{
  "num_key_value_heads": 4,
  "vocab_size": 2625,
  "hidden_act": "silu",
  "norm_place": "pre",
  "norm_eps": 1e-05,
  "positions": "rope",
  "rope_fraction": 1.0,
  "qk_norm": true,
  "tie_word_embeddings": false,
  "init_std_up": 0.0258,
  "init_std_down": 0.0,
  "learning_rate": 0.00135,
  "weight_decay": 0.056,
  "lr_head": 0.006,
  "decay_fraction": 0.857
}
Each number is 128 + 32 x the weight over its row's rms, rounded and kept within 0 to 255. Layers, rows and columns count from 0. Numbers have three digits each. The size before them is the row's rms in percent of the matrix's.

# layer 5 attention output (transposed), 256x256, rms 0.0789, rows 168-191, columns 0-255
094:141096161163139184142148157119131111163089143101117133096153131124135104134154150121153127086131116125105096145058137146153186137117104132179124097111159133152122153066103063143130000125153165109107140125107101173169134098080088153165135139157134132131116109155114191195114093155123127129170038122151113187094140105135119116167159094112125108097059132180094066173109134124156156109123121119108152090124120167168134079122201123069151141162099193101100091148089160136130139129155185056113156125104148147124094113125112107157137132132111154106140171038114106096194110145134117104134131122105120176081122091147133149104135142145132101115142101143148100117140076117146097113152151133148110142118151122159069172171122175147036084141131169103227085122133116116172118117114097
103:136153102142137208130150131115107106197161165153155200095160170153133169123159140121165167144111121095130114109136202153118145146069118166122136109107053171118122076114120137097070127166112142094131144124163137098109146118077164157098127189113125066141078142149138193125114101093111140149110209073134149147193128165133113135120158145101099111124122132074121096173071121125119108087117129178085120135134086154086112138105094105066123118149113093121173180194126118110165124164129147177135119132127155087215155104164168068157144171095167162069144120198145125101093187182110118113153082104095093135154155148153134123143085132148130130103075157160098154101120127166098136086120078098150102116138152113135190110116098086131085096070140113131031123145120091062126138157106183
084:132122152119167094111110096125129117086114053075093171137154118127122161129138165116092186061143104118117115111098111154171122130093101171084152118155209122122172112129051111107192083142113167170108146166136098110149131181128179154123202110127145069161117101126153112056121130132139135142105109117072063142049087164137145139113064126167155109068077091184160117142107144136117096090072163112138177113113076109127134150082148115127110125105137116165138147154217160137142084130159137125103097163166087095118149128083114149142162100099127060092083116135197175143145148155120064137083123129155155110110095159153137154145180064132119090149163132128145125169163160137189142120103130091116161164104125137173097097121099117134156127094141221117203117138165102134078115137120078
089:149101085100138090121123121139170121162097099106112108123171131043121149154136139171166146156139124121097160140121091108163087104136063121113132156154098102156084115142136142128148024136073178159098133182166172109127104137121135094135130156163063212193068135082182076126124147172132110100121082182112146139093082161121124129184157163112109191104177158090138144068172169111088161175183162077136110166148080091118149090159119153149091128185103089190126108042133153110155097106145150153064138186131092171112098095141099170144089071083123151103081147165109146109118121108159108121157151169118159131074180149115118095145133125119136151134168139107114109133140156120122148145091093122107111122159135204105122146162143145123094088144141110150136145074090087148130143067179167
096:166155057115080166172146161169154088141180149093137081103105128171200159174157111193182173160086129122144077161137092115139154083140118092088159091086134153171152143167127140166135117187083084119135055100176109111163121102066125132111120113113171120115154113191142154145148099128106091067099096095125154116119123091120101128073144151164102115133164095089127138117093116149138133134169140118076133083118128138161095088160141091076161129116078165154157129167185127123088154113104098107137134154068163120142193084132119080140124107132143091152079182135158085110193159140113080123085184084181101124129134157176147156122117139130082148122114231136097098103122095155151125048140105144081062161135079107125161124099133117137188122111131172102094174160180136146146139132113100
104:069102085089132164136096143112065078134159143113138180157142171162145159096163161103123190119141173155093107067147149138108137146139116098128133133108106146162085097108118124162136000129108142166165073107194107130094120135145110028101140113142187115165094094146158157156160141112101161123089184171144104164169129124090152115105104106110083137102145132088127103120114108062094119155089148157155134148133140099170126123167113122117163176092107133138071136148117160111168082140124120107116152131107129159168178124117106153098093150061158115131081148125091112118169144154178106068182162167130116139171141121181084095130086145198122112123114191188041115142113169111111132119135115145159108129133173102058087167155109112145133096112184098133187150156170107108145136159135149
094:140103148130126156110079151143130171074118150162138164097136153102114130093157133118152158095131196107080168080078144122142192141120139117083093105112137124095163132109194114145100163143156093154173057170119089144174077115076120108144051166102142082081148190138192096122226085132108133086204060122127109112098163150107070109085137140152087114142118108113151078126151135084103143092101113162083134131095112132133134084105178123121160069155140155150093131094122127106145149155071114112109094122153129098108123055135113172122171101074102123141175117139072125106141122094179081132131155133167173170151178111153182130139154139150152134058136131181166113124106052158153102107168145115154132171137143142160143089129140131129190121107072102203123156146209118113155100100131131
099:140104183111100122168140147124123172115121091138109067087069127125126146110117160127131194184087099137167106138170075104099105118150136132073189162144162148145159136105209168178115245111084144078130130139149132120170192130100177157139164104116144112202143116107118158139168111116111147118157167084097157122141155111141150147130142112080152166143160122117135131058135118162115093098156081117123086092143137138143133134179112150111111100091120137108165192133137103166114163100120100105117100126118102114185146149156112123087173129125067117115103109132097124112198168193066131173136102135135119091172124181090138148215078177127098146077115169123135103059100119121158109136145078154167111080115081081116139131168089095093084186130111170167040119133105091101117109164102097
092:125120172148136098059119147119121151066113113116143088105105119134110150120127075084110121151137150096140131106174052132128072104075139146093072154153157092087116146166184161155159143186138180131123093123088096098141163082179136073167143167124068154105155120126091139153154152128166134066064094150085124122140090080096152135165086127144130156120130124108136142092136160107132158109150122102164126137126144152089172143147148173188081105121149115156126135100103111111086106178127130153121127169209105174113064160095081205121126072222121076105168128120050188131049160106142158106173140205177134173129143131116158113146112127072144111157099084101140154108181146130193097101100104119130127129121150064133121108134135157119116181152130162139200137102098116118155160132189145
095:158142141099114097091123102131099190119133065110083174137122098164146088086123138142122197086164199101081118057137056115141140140103063173115148047091105148122121165072192117124089177112132171148166125149141091121056102171121173092140165119081095128102167161127135091085155136097094165119125139106155104134148182157178142074107137091108115160128147135040165131105131080101103089105179134143123060095109163103121155127122145111109199134111130135126111144111076061131141131093113106146068193156156050178154135168130136119095148183141085121129169125104149140137139125162145128081110132096200198139157167120161116193164133105197137127120132121184120144160114102113113149111161115078161132141148108125144127143132137083155132151114145175132185147127133097119193110121141115
086:136130093156083151206166165165132127168169101123114135113120137142135098124150113134171156125137110111139094111184100143126110141129096145130207097103113093132081107121099078105145104108109105121077092122150086120102141181133179101178085148104126115070136112180142141192138063029111151063135129124169155158215141076104173167088152152152117129058158128118140187168136113118158115110167088150096108172143126155159097140144118117067135115099076165169115175126154074142152134147136083099073139112120134128154213083133141109164164102109107122065096151176098176116166129176178097141170122149077104138140141115139100124125124155150133159098080154188119164113110091176183148066171112114090135150171097131066122158161118122179136136128140200143079119075070115139145107153119122
100:126102122104116126101105109124163124181118119117159140112119120130148120212120157128099153109129090136128064118114133107129113137112151116141105123125143092105117139130051116116203000124186154179118155156149170157124091155131184164142153139195127162130152111134143132112143129143135120140124187109105133158053114108111091118154107119107180147148050143145121103104135142162103079130090110114102105140070185151116105116135147148212149139112174142109135147110126157145128106154136148120096126084106128100117144128184153074094052134139137149152159077155202155062139117108137095170150132109145116097097113127128121152103117104104124171103164094105178167125123127139117075169094117136095184149187105177117088051103121162145124132127108126101208132119160145150076096097116141
103:096105151181115113117114143084148137146158135154119133138077128114108082219134146148112187185104140145149124117154145164081143164132110093081154201140108144128140116097028111149129080126152066095122210164157137121165088144162150082105087088151114143204159120132067174117099105135113146102116135104138108132149138086171144099147085161161131153127119120108087152157106128137105131180099148112130183168109121129094100136129115112127093156097150063124083206143091180152101089138159145093150081120075120135174161123158175109163185109141015095084143116032138105088116139135140143159171095082108118126127120081143099065105130133128158174135152079129111157090163111101155120138142152129149104137118153113114109141161141154122188112137119181098228111122066131159113164101105133
097:125149174139085138179163156095143100086181132129099165126114144096157125126113097113176192100156111176130097088127142145139085145166098084156150106084094129176124130109174108134104038102133103113147108141145111116083108081132168101116099135141173108190106113143120149127165162104134145144182219133160096118155081069194162102097093166141155127123151103090149124071071147090136162116127090120049137138137102105229157118138133107086142114091065169117081162134120127119161148164143046124102067156065119111096176096069177154145134109078152153127145116092151199110130154172223126112156150136123148117120164129135097145112143143138154190140099177122073116132119139146133124117141184115093157149147092091113094158107141146146148157115131159124167132087061108123133139178076082
094:091105071126105142164173142037120087126132100176140149146124082166064151078206147106152097151087101123107160112125164140119139157125143087124197137143150165142126098116165116137158184156104089137117079107146144140151129141123097160167125064098119096107083135161070170162135139116166159122121084081106126077090132106173138087107172134176125084152160134160146152200142138156155148139123114117109105157098148134179098162127134105114049105129089104126147139212080144128147121139069083102205146121103116085167157145145128102111126152121142169095198157102126101167144124135177092098130215081106121114085099149133085132117139155162156111052143118140098129160099157137171123097162137065068117123150103091095129183097160159064182176149161164119056121137101118125154100126092156
098:093175103126118110115161143117168092129134164039090141149210165128125096118114170127084125160144084107134110139129137126127157071117118131177139132096120142162088129142092149108098159142129172146151137168121127098151135158128205169093152194137132138066117140193135141092132084169122118094112095162106110200157162091124106119097083120145118077095134103135146131185154121126110122092154160160102213128120114166139128094146198140133166124163116103112153089088202119106109088167138189134065180109168146146087141114109112123197143101156092108109069157125134125183165170142142154116114046095165110116118130159115152202143164080103118088148123137139091150138116154101133114142128109132120141115102116104127124126116128107137106135126052109127000098127124122117155114130085115
087:140117100181116133147154180139111123152110183095160079154121115099110124184170164161146105096129115161078121200094135135121092157125130193120043193180115102153147130136159125116099099108081154139106137069150125152159146055097068118123098135192139122128118141160119153110126125112111128150158125123139133127166129197128095153155088114189080193134211157086145108062121142115097165146107077179109085079083131093134085163191082092096144162132082146116084127081152156082078109118139108145135129146186131132120078100072135073113129142106168194156153064132072128124116152173142110073175126188149130131167144154120095103099087177141156128127178149114121151130093142091109123091158082162169128104122095164119107067152111135138136077155175157141172105155082127112086119115107170
094:114087135161130168099080137124088170141120137094146164115091100138102160098129136093103145148079165129099156087138058079093093159097133136126138115101124142032140146134121113106147238151165173103081127103149111117135116161085059134068157144087147139131172105124092212181165144090126132146093153095113127141126156156172106138120087119134159149165139151178155107148077079124177066157095132127170088111138145128108114181161094143139174172140149141083100208145089145140102155164158163118198078130151107168149107141125102038105176144103117128074143119127164117147095125162156112123182183102137187129105079133141134096117129120165108092112170134145142126118129048093079113156092122139179123157158121130171121097109142123126118192113126159128019088107176108130108138135123124
099:078154142165137069144166108108137127147138089068136129149114133129131108193134178176160196160105142097152083061121116092172131052120074089122148139129185141149120148167084118233115068121079123089188173143096149110149090146077132113167125168155161118118156115156092076129147090106142182196091108154126127165075119105182193121071211140166135152175158176080152117119143080122130148175107180093137084120111143172063105112092112092114103097136121120110076094106078116113130079115112142115075158137106116159118087167161158093118140147151104064147078196059117149111136111159129046087117116093125107147069145155171120132114132162152142129117140146143147101144140125151141153143134102151088158171159107139147132133112127138134146091168097141091144183096125122095125148124115096
105:085193150077148071117096132111104143192192129157084100143145164095165079146116164138159205185105129087096083119121152115138119059136085078113187122127135121116140144152094113188148057105044108134119135117074147104113109185152153072140083101129139147093145107106134129145130148104143139130176138149077155152142158118162159091148152138158177173116120094134151142175074184119136087180119137109119125109162109106078131115089147067070151130133108107121145135101094159061143098140134144113082136164152081170182136100155176096136175160116144137083086107145111086110148141123123067142142159127101163150095160133201126145134122064156123086091136154137166085111130166157205154052128153189158131127149188131124078177110118136103128136088145154079072165114108108100129103126086166
100:144095115099142176137124133095097080139157191175186127126135160107153211095166136120163158098160143085175103143147093120146118129122149135133130188148136145074132104139134096078171000134124104147149106134180183111163172126091099113118129156158157100126078113124151128087160118134137108118077124123105115155155119116086080150136151102095128140129174187094105081136101134094162118093060134121102145130130180103116109161142074160104092175138078145127137097137150135114078118123108160179138145156090146077130104137104110108072093120110132108177143130106137166147108149148137170108141116122170130120158110101100131124130122156140112167163100163135089083133135119128121164060093129138165161161100143111114099111158068129147109123080130141111255115144108180117100164121087180
101:128087122067125101142191173174122145146143134159096121092097037196155102057200094113167153145096143104109127126144104130152165123153153147048133135131131159176109146129172149173098167202075143099122058098169081082126125132126069096135099139102075097097109151142115106192179128153151091090160091173134128137151140187183148113089124149197108147080132067087138130088149122114204146141161114101119135146104117142155119129183101077127096124127126183164138158116112121073144123119104089100126146082116135152143123057074132079171119101122117067139092153133158103128129162109130069079147174140189190131138160125165109162148091123120059154138159184139132072125088117147162125144120103120086104102122145170130151180095127136115150126145141176157127125134146105114145137138175067
081:100167088142105085132161129094115128158104175131146125159154137150103150119159144148121114131156114081107104132183101129110085110119115128138122181121102101130095087108135104105056059153078164095139177121092150151099177145142140120149063132111180129170122101120134174121144121144130146071074169118159183130138178132108081195156170094080133209151204177069093162093112123079147136115182096139104103075174114106154106172086168142173138100132162119094157123139095133142114153138165110130115110094151145095101151107178128150099129104111111119039102109186132127049166155167079129137130125156098158181159175152113200111134086147087127120186130152088088169140098085127125122153118104114166119087151116129076154126123136092166184218159160073141112073118101127153135162180171088
095:118186170170136105138175185148114123118148130101130142099075126112162140192108119113200098137133064140143154127092117160133090074102151137148158136133131115141115135124184130173111231136080117125146120121131162077138055103149112121162048131149179124125111138106091104098117143103118094147131091122146151117159134118112179076160179125134113119152118129100090150112112121096159144103126174130130123162057095115144126161086123114078110115182143160162181180075155083194101138128123062157119071141073122144138061158088200155167125100130090173103174169142136135128138088165142100136163073108058088162098177126126177086158102131113174148146123142096128155188092160082100112090149114141136085112110156151107200116096126135075129170169071129163096136133073146151180083106089096
# layer 5 attention value, 256x256, rms 0.0793, rows 169-191, columns 0-255
104:132118109113178127093095160167099130151183125126154133134157142103127143169103131113182109082119121157103111089130157136080127113086052170166056135149125164203157092114126100126148118076156139170099164109119134098142107090105161126081148103150148130091127165113188123108107109127107129158102184024069139178173104116138080103081153176110067117181066129128154065150111132130130139119080213200107131123105133169118127119098147137117141184175112160154166186110148177124172142113114148123086130126163184064147115120090149158087170127114193116143115172134140111111122122146144140170124152115183120121123179143155102127189125061172127165088108128108132158132150132160087133156176098109153149176162195096146206112156124112100137184083106121139112107146125069118107151172066119
084:169129161136124101139139111068159160151128160075137105174097143110107020170055103191120147142123105073153151098147187089121118073121126159097113088170125153106153143121093143082146115103123159106123144128206163125141121152113146161154199101181131119115116143101139052123072154119078106155105096131135087076063117106179132161111169121108153086110137121096135181109166126165168102107133127118164145072112132174138129128140141107138132144096128120132161091094199135110152112122209124110118161164176127118134129113116179144185133160171170077154057128184162140170155137094120143168096113150118136054128099135119163079136151165140095182159139180165130162143139148155129183155113077091103153084062141116113112114107097136158121109166177109045128143138144112137036143134097135
088:156114142108138100162126140111056080101133203151110109116129049134073134158139159151143180150042081133158126134144067120137128063168106117140153135147054054119143169098179136165145109106136074121169098115192178126156118150144123069170118093184170165143117122097161134084089140120173116154113130096131136141120089147084149160077158135149162212082145178101091122069139184209140174091073138125122111091111121082142135169148157152083139100109106090153082151107096154115115101090112182187154183178172140138141120069105194138121098165134071182101127098173097096075153142135146103133133133096101165165092120104165135119122128156153158092110138157122126085116089164152129132149092118163156128135155118174109105087131071111103124082146164129140130134135155132167110109093147137
099:118151080126149156106140103127177092141116157107208135082169172141099088123078132061134101101122111160119159102111094145138141118107080089123081144099174105228144098184120123132123121180167223135083083088191138134140121131119114121124143113146121098111220086106168124080115086126124143144145089106110105148093089170182119198173102093162106090139119138150147095112102168163164169089137120087116113164122133097126170074127114143121124132097117130140076085139106211140079118142086133126094127154105083144088122169182087159114090124179169141131160128125159106196091136114117156144076185095183089167150125145136111129131121088178142214121075177158149076089136125133109144110129133090173133160163101099147112116150088164132148160069074090135130184115119123120124101114088114
103:139086106112117169134110128198114122178158119111170161157175116108165152133131155113115190095148124157069114166075152115164107120141103174109045149150119150091136139182102168082113128119132105179137118134159108093143125158085136060110177125092132153125105140145174141114142103101172085142169101129118096158172100127113163155140154142135088119101125103123155111099101114092140094039098116150145119131180135096113094129129105156143092159189120089128110085089086140124106085178162161080075176102115110081105115125073111116103081060100147118135138118124112110076154067158160114111107196080124235176117120141133120138142130132166110120142225193175114127148152179123086157154191069169138105104095180102161108124114089148154104122089112115103132157111142160071112214134111084
096:169160108115134135125152133079078121103130139106136134080116121113117088116101132151126138134133167041164163138107164132092120141100088117141103096106124110102125093142183087119102127138171119106155162225093139108115103186086140174172078183116130061060217165137120117148111116089123104161131076141119154205126104197050080167183094081141115130079150087150088125125179134115129105154128182121133139121176129115141138094089171095128127106185119161128098130148089118147156146094075112136072183172175075107069161131145127155114153082075250140117159105132090134105142087134167137122160098141143144171128121138125113180151105117191156096106161152174165069109151102116139078095178138133127135147126126123143140167087113169145135202158120136151118148143132132105129120109148077
099:122116137137114138146146030139148114133114072115092189143117152131168160157112049083117119165108190110152155113127115141165121094107177142132116131128156157160154069146152164129141126163133167113077138098146125158150116126180120088095087061097138109156136139072140157130105163122073188133177114158077143096125132159169113115167090110115090163146088127084157111134104099180111159083159157057196102100121125090138201135169179118094125103161128092112151132068132151208177128141165131137138138150074149151122122125136103141103150104125069043141194101139085146174132109079107221154114138120136143067186189097153160128114144123120154155084108103138159089124093106141154130089115124113115129164102084185145174132114137089093099078135109157200119129099171125194145139114087106
093:052146127108105162083167162131124089096124114137089090089088155121115122085176049122104130208121200087093151070180143081161145069090086093135134114121072081128121140133200153178195114139127109088190141191173094077129114085158152082153160122117149131118132142103073136134158112082102115087108123119189132120127132105127134098090136114152141177123143116094148149138076127128131146138095132077169154147123147120125139108145160170106157038124108101114154077218114095148080118142159136065092120157147143107116166177087131091159149114144111147065102112145139136118113137176130201134116107148097147105102145145133139135080086114119134093206120199107166148101097140130190127130102143127091127129103104119118081174129129118137111073219176139146128128150126182170135117146151108
093:114146172149114158082146129173141108121166107119125117086102129075135100142145055175133171127117229112146090165146115141140122133147151146092088117094178155048131198074169087142081129088152124122174168177098178155127060130114089146134145082096165116085137189164114100123086093126204138130152076103104112148110098194158103058188135122102085125158120144116146151152084116102135086110114126117122126144128096163113124092130108145103103162137102100146111137118146077189155159180110055113101133087112055153157139123111116123090140095088144105158105147165099149085121109158117130081137117072132174138152134143135101103138147081125135107097123101076138126132177125097198137107147058137169154112094122121177137156075185163157130096147138133065142106123173138097129162139202045
087:139123120118144072133149113168162088130118179118178121112143142033151080158106070101119142110147112155167138114085147111100126165120163063125052123038126072185102117153186092100149140114170128201102095123139120146133200164119073167119199089087120100114150108150122109078137183158120118176110111095104143115123100136109145224172094136097097130173084116161161103199074097129153125112085134131094158134127126093146134085117145149129117143145096142132160116099120110113121125131149137114098116168180138153159201153129119162113160101107113074126164159162066149150124119086183134084101190131179155118110195138111117116083117188156155147113139101085143207169173111154128082098147136040161190165119118116137099117094100124115077129131152134130123111127104156114135124110094168
097:208122125227059105154103121061106117130104125206113140153082103112108157187132131112104106096128092098149139145131159113114090148153149127208129132173143119179100108141115111143124115124100134080086090152071160101172191133158156156170146134100141219168151141147142165120092095179116109116069178172141131143102100114085155154084146134142107152125135136157076091152164053192158123146108096092100131133118167171200165162160092114172124145108179200109148112086143108095091166131159138150145116146118096116166136129117148144086100067142123129146133130161163156065173125155150059133104070165071173137130140176135145088161176132091076135127186183127098141096151112125132126133118159161091108141155110107150115100160084181153153191133120129077123136117120106146078127113127123
106:073133137211116085121102095119140135122106111161105158182107121108143124157127145182130114198077107216105156146142114145115164174138130146143067146162134119133123098166117163147103123134086163140145147150139167131147124080091149101169100122122184178128102124144120109122135118193160118152086115111188112138121105103163184141142111111120120153089121119113094153091074100098163119191145131101111148163191147082094120102162113054126091108173092092122144147087185096163114135084165134143179127098083167141137180144093119110114107166128117096160096118089162139098183150113134096165135135184127157086126137075174137115085112120101130134137164059094161172127191104083085104167151118080120195084157175099100125160144098158093085099125161129120129114000110103142121174113102108
096:157123138158087155174152131138153111119156103072183092129153134073169122132088070128081162116134106108140131111111183158131115188134136106115073171158107164140166129164136120106119145107175145131135150116106129138117075137140180129098074115128105103162135140097144108128126085148146115179084082172155069141171125113077224098137099083100171086154096076186103188163126067090113207173111072090101160107157096130141163127128075128136173102127067062148084127109126143097132089101197158149110162148127117145120148141065165120084151117119098078122139088110144112134156102089230128092117194127112122108139072093177107075115137150166153146138195123187129083143185116125097141107128156124092149191115114139149117098098177131112116153114153136058142159130110090097137120109090152
096:116139131098073166170124170162172131142168081123156158127132190142118144142178160081129075066071063178136135063110129184109152094188131086123132090095126165111138164135124143107177140138200126105164133096077104101129123124159115081129160122099170084141094071128111134121118186133063151174178105087094146115108130117132105070103138095126139080122140199110162125197140140106130147120145108167141140108139108105092161139083148118126105136162120129083176102142114139201125119127144110088130185136103162119110135141142078156132056080145168118128110095133115120085154085116135119109138219100152069154078096075111104179122122126149057178126143052121139090153111143139124067082109115083110130149099173093095109119113171152096084181201153167134128109130108087135175127117069133
099:139123129084166156110101147158137090099142103093165197139114100155154078108081143109136118131148107172192109022134148147091112106074223112088139133067131167147124101113141104131117125094113133080155098132158098167144172161077134183125192119156094118072146133100128115138112171135144079195112110149208123131136182099163185228137114156155111093152094074102076114157162132218131171113119125151083137169123165163157066033187138096147121188135127113141129150175161084138101146087105162129133125119157062112162130110158149135206094159131124179149134147104133140122082154127110126140129103127120116166171144167104153125111121188127093109161110133130119152119133178128156116142116126113165139114148109101137106111159120113145135135077081089119114156169109156124122073139073085
088:107123114084136076099179154163032109119146146079134113136135128182101046101171129150174149106082119050112119169128111074201139145109137134179120133126100128196130121148107102089101121142061166119110122092101139162125108160077130072181077111117106096134095111110137130143149141096111134167112171132116105104150095203113149129130149134185209087132113139075115122155152097098127115164102123105092166130175075115138190154146154145141039123172134115139117138098142151080145142103135174124133142129185124146097128128053189114174135127166145133179120086156132149121060153169119148127118142103132127093133118166121122087106115105146144063134198184088145117072093136149091094095211116159158098121113158178147054133165111120116154178113130156141123162078099141115102169145172128
094:107123181068165163090117105151115122141109080140124074131091147152097096208115153044143078119085172101141147144099124080116137120090142167153088072117142192127111128126120108142128138151105138133134109160117128141129194112097088091091111117064173139126095137141110175169113127154159140098130128174126155178124053115209124077104082118143146100123121206150152149087085067159143135141109164148127119172131131140132111120205095120165123156150115176123145130059121080128144142119109145035058094146039118142139092124084095098141146167121163118107112111105154090119155089143143167162152171135218145153062109133112126118186101193106087165139134115168087121125134107103157133124209111100073152115106171114126179142116152112167125197153139144167127128130176107128104115128152125
099:120099093198140172170118128113113100122077120144127135162067148072110109096119148135103117167175157104128103119152112163161152155178107167132112130090141124150136158145095120157099117133104150115138102165149135136126087096153101142099161151089167108109078111109177152098093135125161147220087154189130109072078115090170118158141127103172108103110131178111140090149111192164153084119122102110134082152153121143080197106185102134083108140149184144110117127138062072157121158105126140154130212144076115181093122142193151137115120107107120136180113095121143125172175154165090072110122119130158166163043150133153146151008102130160172133080123081133097150118095146011110129155110141101111138098157127130184127155124138186122152148074155092067136113152125118154100119129106170
105:126106144129143182098076148177097146095142134196149066083122128099170196166117125161083150102108170149171167153102121165127138132156136125126133088134093106090146128166127121145129117180107142208081135145184162120155077080124092098118125090109100113102096095116168120139077068114119150149102135129105117109126181124137094164127119094111132193168120117109160151080129199090103099183077106206168108139139110073100133110108113161112207149194146164071168149135107118178147095142107193122155167138122117161163072067146139163114108097131103134143069095116103141123130129151130108129103136158169114097070113116162144132057095133089141166126074177116171134116143128118127102129118127086140164158135174178157146131105129034165134200140135109061119098117089099190083144095078122
097:135139163103133148161133157167064089143148126120106129104097139105127166085141077118176076083113141087068128131115134104153117121104041149117121149124186116077173122076135194146137121181136094149151101115106104110099157046096132109168163155176097141112102138102173117127179086029142163116123160093124122146140074102122187138073119169171107155113133126111151073141138143078129094177159114138108104141133127102105116095143144084114084108115124078155127095142142177115146082149150163103085194075105159112109154129103090094121147171157189140161110147186148210127122100130180148164051144136082122092171165138061128140167111133107113181133128087209122124028165132156097168106154126205132107136142115127114114145157104108145095108124151089165142129166144148100164154152135145
102:126129159158115124065113119169150133135164086102169093094147097142140054094109119119090186141080124121122101108117118126158145147139134088092171125096119160133101158131139112122136123180150139155157098107140109149092089148101144107141185128167131084132161098156137104066098137156162132118156101062143140127133127155179107138091108106154143118136159107061203115138097144182216165116095133102123073100127061101143191063145150180127159118136107146169066105131090121132148140165144101141093150182171079131100119176099129147131132128140147134089156031132110041150130102089131144159090131105164167115092137123054125145172180063158086097082092171155168072112113163046110076068126142109169120159164103134150080155099101173122074129138116106155138133091173176116082162122129152
082:120105108097090092140129114125077113132106151162163144077159201163120088107122133179150112093071118102088138100095102151079146148134136141197128143177133191248141098080117127075079135166148081118097108135148113183111143136100114134097114068106210130132093153102152126145147107133110086064175219140152162115110186131114173189137092168135113200106072157111112117112140132147103134075106113154151099131141135088081062104150163103167152167094146063111123128132134184130152164157128130160123066138180083121096120189140104101122143102115095106166121145137110136114139172120178101122099090191126140149085157136122103111068099148098147154108144133137129169120145156161060082116127102154162154078110049107169146117144118130166156060123111138148131128174129149133145176122154136
096:087150080140097106178144123161135090119146141118138193093120051172140181133176092114161086162086129068124189113129147158126164110153146148152116137104113153068118091113133117141152125100185165113097071100110118158117061109153108169138011134180142142104141153148127121084112189114061162177075135146133079112118188165115172108120112093127118150111119150177150112103149122104171142140124128138099123171188155134100125126130113194106105098122086160120158099146143101106101117152135136163192126121135128189122115100129168145155174128076104106128156173109148093154105143144107081088177146169111064184138118082117092091056156115106134141125082141115147109077078120086064189148100176072137159175170120131127134068075130091134115096142183117139118094181111131164143102130081155
# layer 5 attention query, 256x256, rms 0.093, rows 192-195, columns 0-255
056:144212100096136107163134157159190086128175150115133144102103110162132175124156129127082100146144177160106114111167096095124025129169180110126171107154096135121071122118079165086114012116163125195127136113097153095099140148136152097172122125117056132156123142096121177166120139159119095077169118133095141152139096125113101116166123118192114073161063130114119098098151157113093180148129192116155142130143122108147112120144125135167119122103142094129174135152102161157099108126147157086135112086109149182108146089154185163147121121186108099068114116076163097116106148131101134109123149125169119177109162133145128104162181151128122087122143125133147140120153120093122109176098138127060100068152142096073177122080128165160196151146098165162223054142195152087141154150157094
083:092075122136127096092097144137113137109132037158125082126185189090160136117109132117113142155135149154165118156102143143123165129068114146090064177091128134174154136176147116127103175163134092087136120138137160165207115083131080142097136158107162096156184115145150084117116121128128140166066102131202119122094112115105147125150071125105160162091140105145107126140145100140177130132124108098138145179104153157148178092148117135111145125120158099140092096055151118090155112103127091153156096121124133067159126174124088110076097107136112137148191135142110153189126085130177128124081184146097123099191133084088154119097106115133153155149168183059104118094120137113175108101168128098166134107139083217170094124176110128060051132195124154142064172087144080114147118082055173
073:130159147133123053149145135132095103111124154077143127133147121143125077185124195199147085189066154133127166162179162124147093154102120132116107105084120187142097087092148115128113091097123154116151163162125182098096106115143147110143121132128161108191102184087169111119125139147142124096086065134073128150117150143140121089135138130142076179123078089217086123141120113097143159113139147082110176085145110122142145201172132091129177143128136110068080160154112100087166147153124124142213155158124131105144122092101147117112220238147187161139136109102124118108079155129131113115141195053168165190121127092097123118159134157098139119119142110128197081150137114086096080069142073136123168146142133070110169085104095145129158154147127123133177125112163127138151151168084136
088:122059130136128143096125071152138141123106135150146092164157146139159100149170139117158140118108127148118141179151143164157199096123087109179086182091134173144155178148160097145135177171103109084093131166088164149188135115127073117087156094118132160161114128143119075118116132127172129130085130089144121043087122058163137127110142134090168193073150133083084113175105050127183102118133103119129159132119103145157117138112149063104091170104123183123130144083152098077141143095111111117109110145143126090137097166114076076103130152118130132152146104171107150133162110098175182158096156108078165116137088074118136106119118114125127136100139135105142070145128161137163159080131175176192128110139092162160060095193092071107141127079160126167029189177096126147123137051074146
# layer 5 attention key, 256x256, rms 0.0878, rows 192-195, columns 0-255
175:117198079113157084168171155117148077165170137101150136101115120147120109113096139162119085143108153156091150108141086103111037114145133111120145069141097130111046099109098147085179000110144162165115131106138101089053134141167173115163115117122115126158112144108097163154141120144116150120170151146098133138188100132100129112129177132226115097140071099126124143119134172120094145174179173122156144128130136106129072120163146135183156117129133111130146126166089108162113122160164138105130137156141109192137161118131170181141152130158151153128141112062144101084110153166106111103140165109171159121094152157153133134118123131173125114129114143145165112134141099102085102168109114098095149126134150107063158085059137139187177107123085122138255064151169167116162123166172115
087:154106114135102137124086087074095207113080147190117132165106084123169179104156091121185116131106048106074113187118191164109185146149142148161137143151153130142157155133125127144135206150095140124146091146119120187138110108123107128092117106136096120161179125142128084103136155140165104109139076072149120123112167069176127119080119108096136162100164143146114091142149149117165086135077070128073150115180132140110158086105105112055120121116124155126127109065163165116157117067124155115109101083088147068109129142086094111156112105130139101165144211203124166134178102088120109160136085142137133144157112074065089150122142169104149094165146086113127133154107121136174203134097099189168087155128139193162135117156066155117091119145169169107076142134088157141093091119064157
102:169174100069146106144156141094134064155209134089170140064088114103085126167098109145111106120126187135149136139151088072117085131129141092138163081155152113136088136107096130097113051087149149156135162064149096120064150107118100126133142119149134165147101154132096127181131140096119125110102133134100132138161132127110158055182156152178162105129106117180136161114136150119090136155164146167185154092125132100107093171165201132154197148127126127114145126130086117112106092157148134123174131172118090159153095118112165165179181085061189096105137097044225087133104132109133087083072136086218126122129118149131144123150136083132136139135119117179168141171118068152069124154082136136099158145102147121128151120076173161159141150101118102183203116140128077091106124129163117
129:150071178151159175093071113125134170126084146167037142168199117091120125139155111152128155122144155086145129142118130166148168116110114134145136204103130141141141172128135131204127203173090096082140132115121120155171169127091078125090156158133130168153191160166162053068107169106113085130126093101162143147060126122139117172094128143097160146096155136133157064167113117156177068108088110118108156111112171149145164091075130145100114145132134130102111109113183145094135134108094117122141122083145188081089108122134110062107082137086111130129138127204102174164142091113122173157127086065100138103152130059078089135128105105085150135147146087134147167118109178154177169116127114121143112126107101172142086181164124131092102119116166134130022196095094117136115124098126167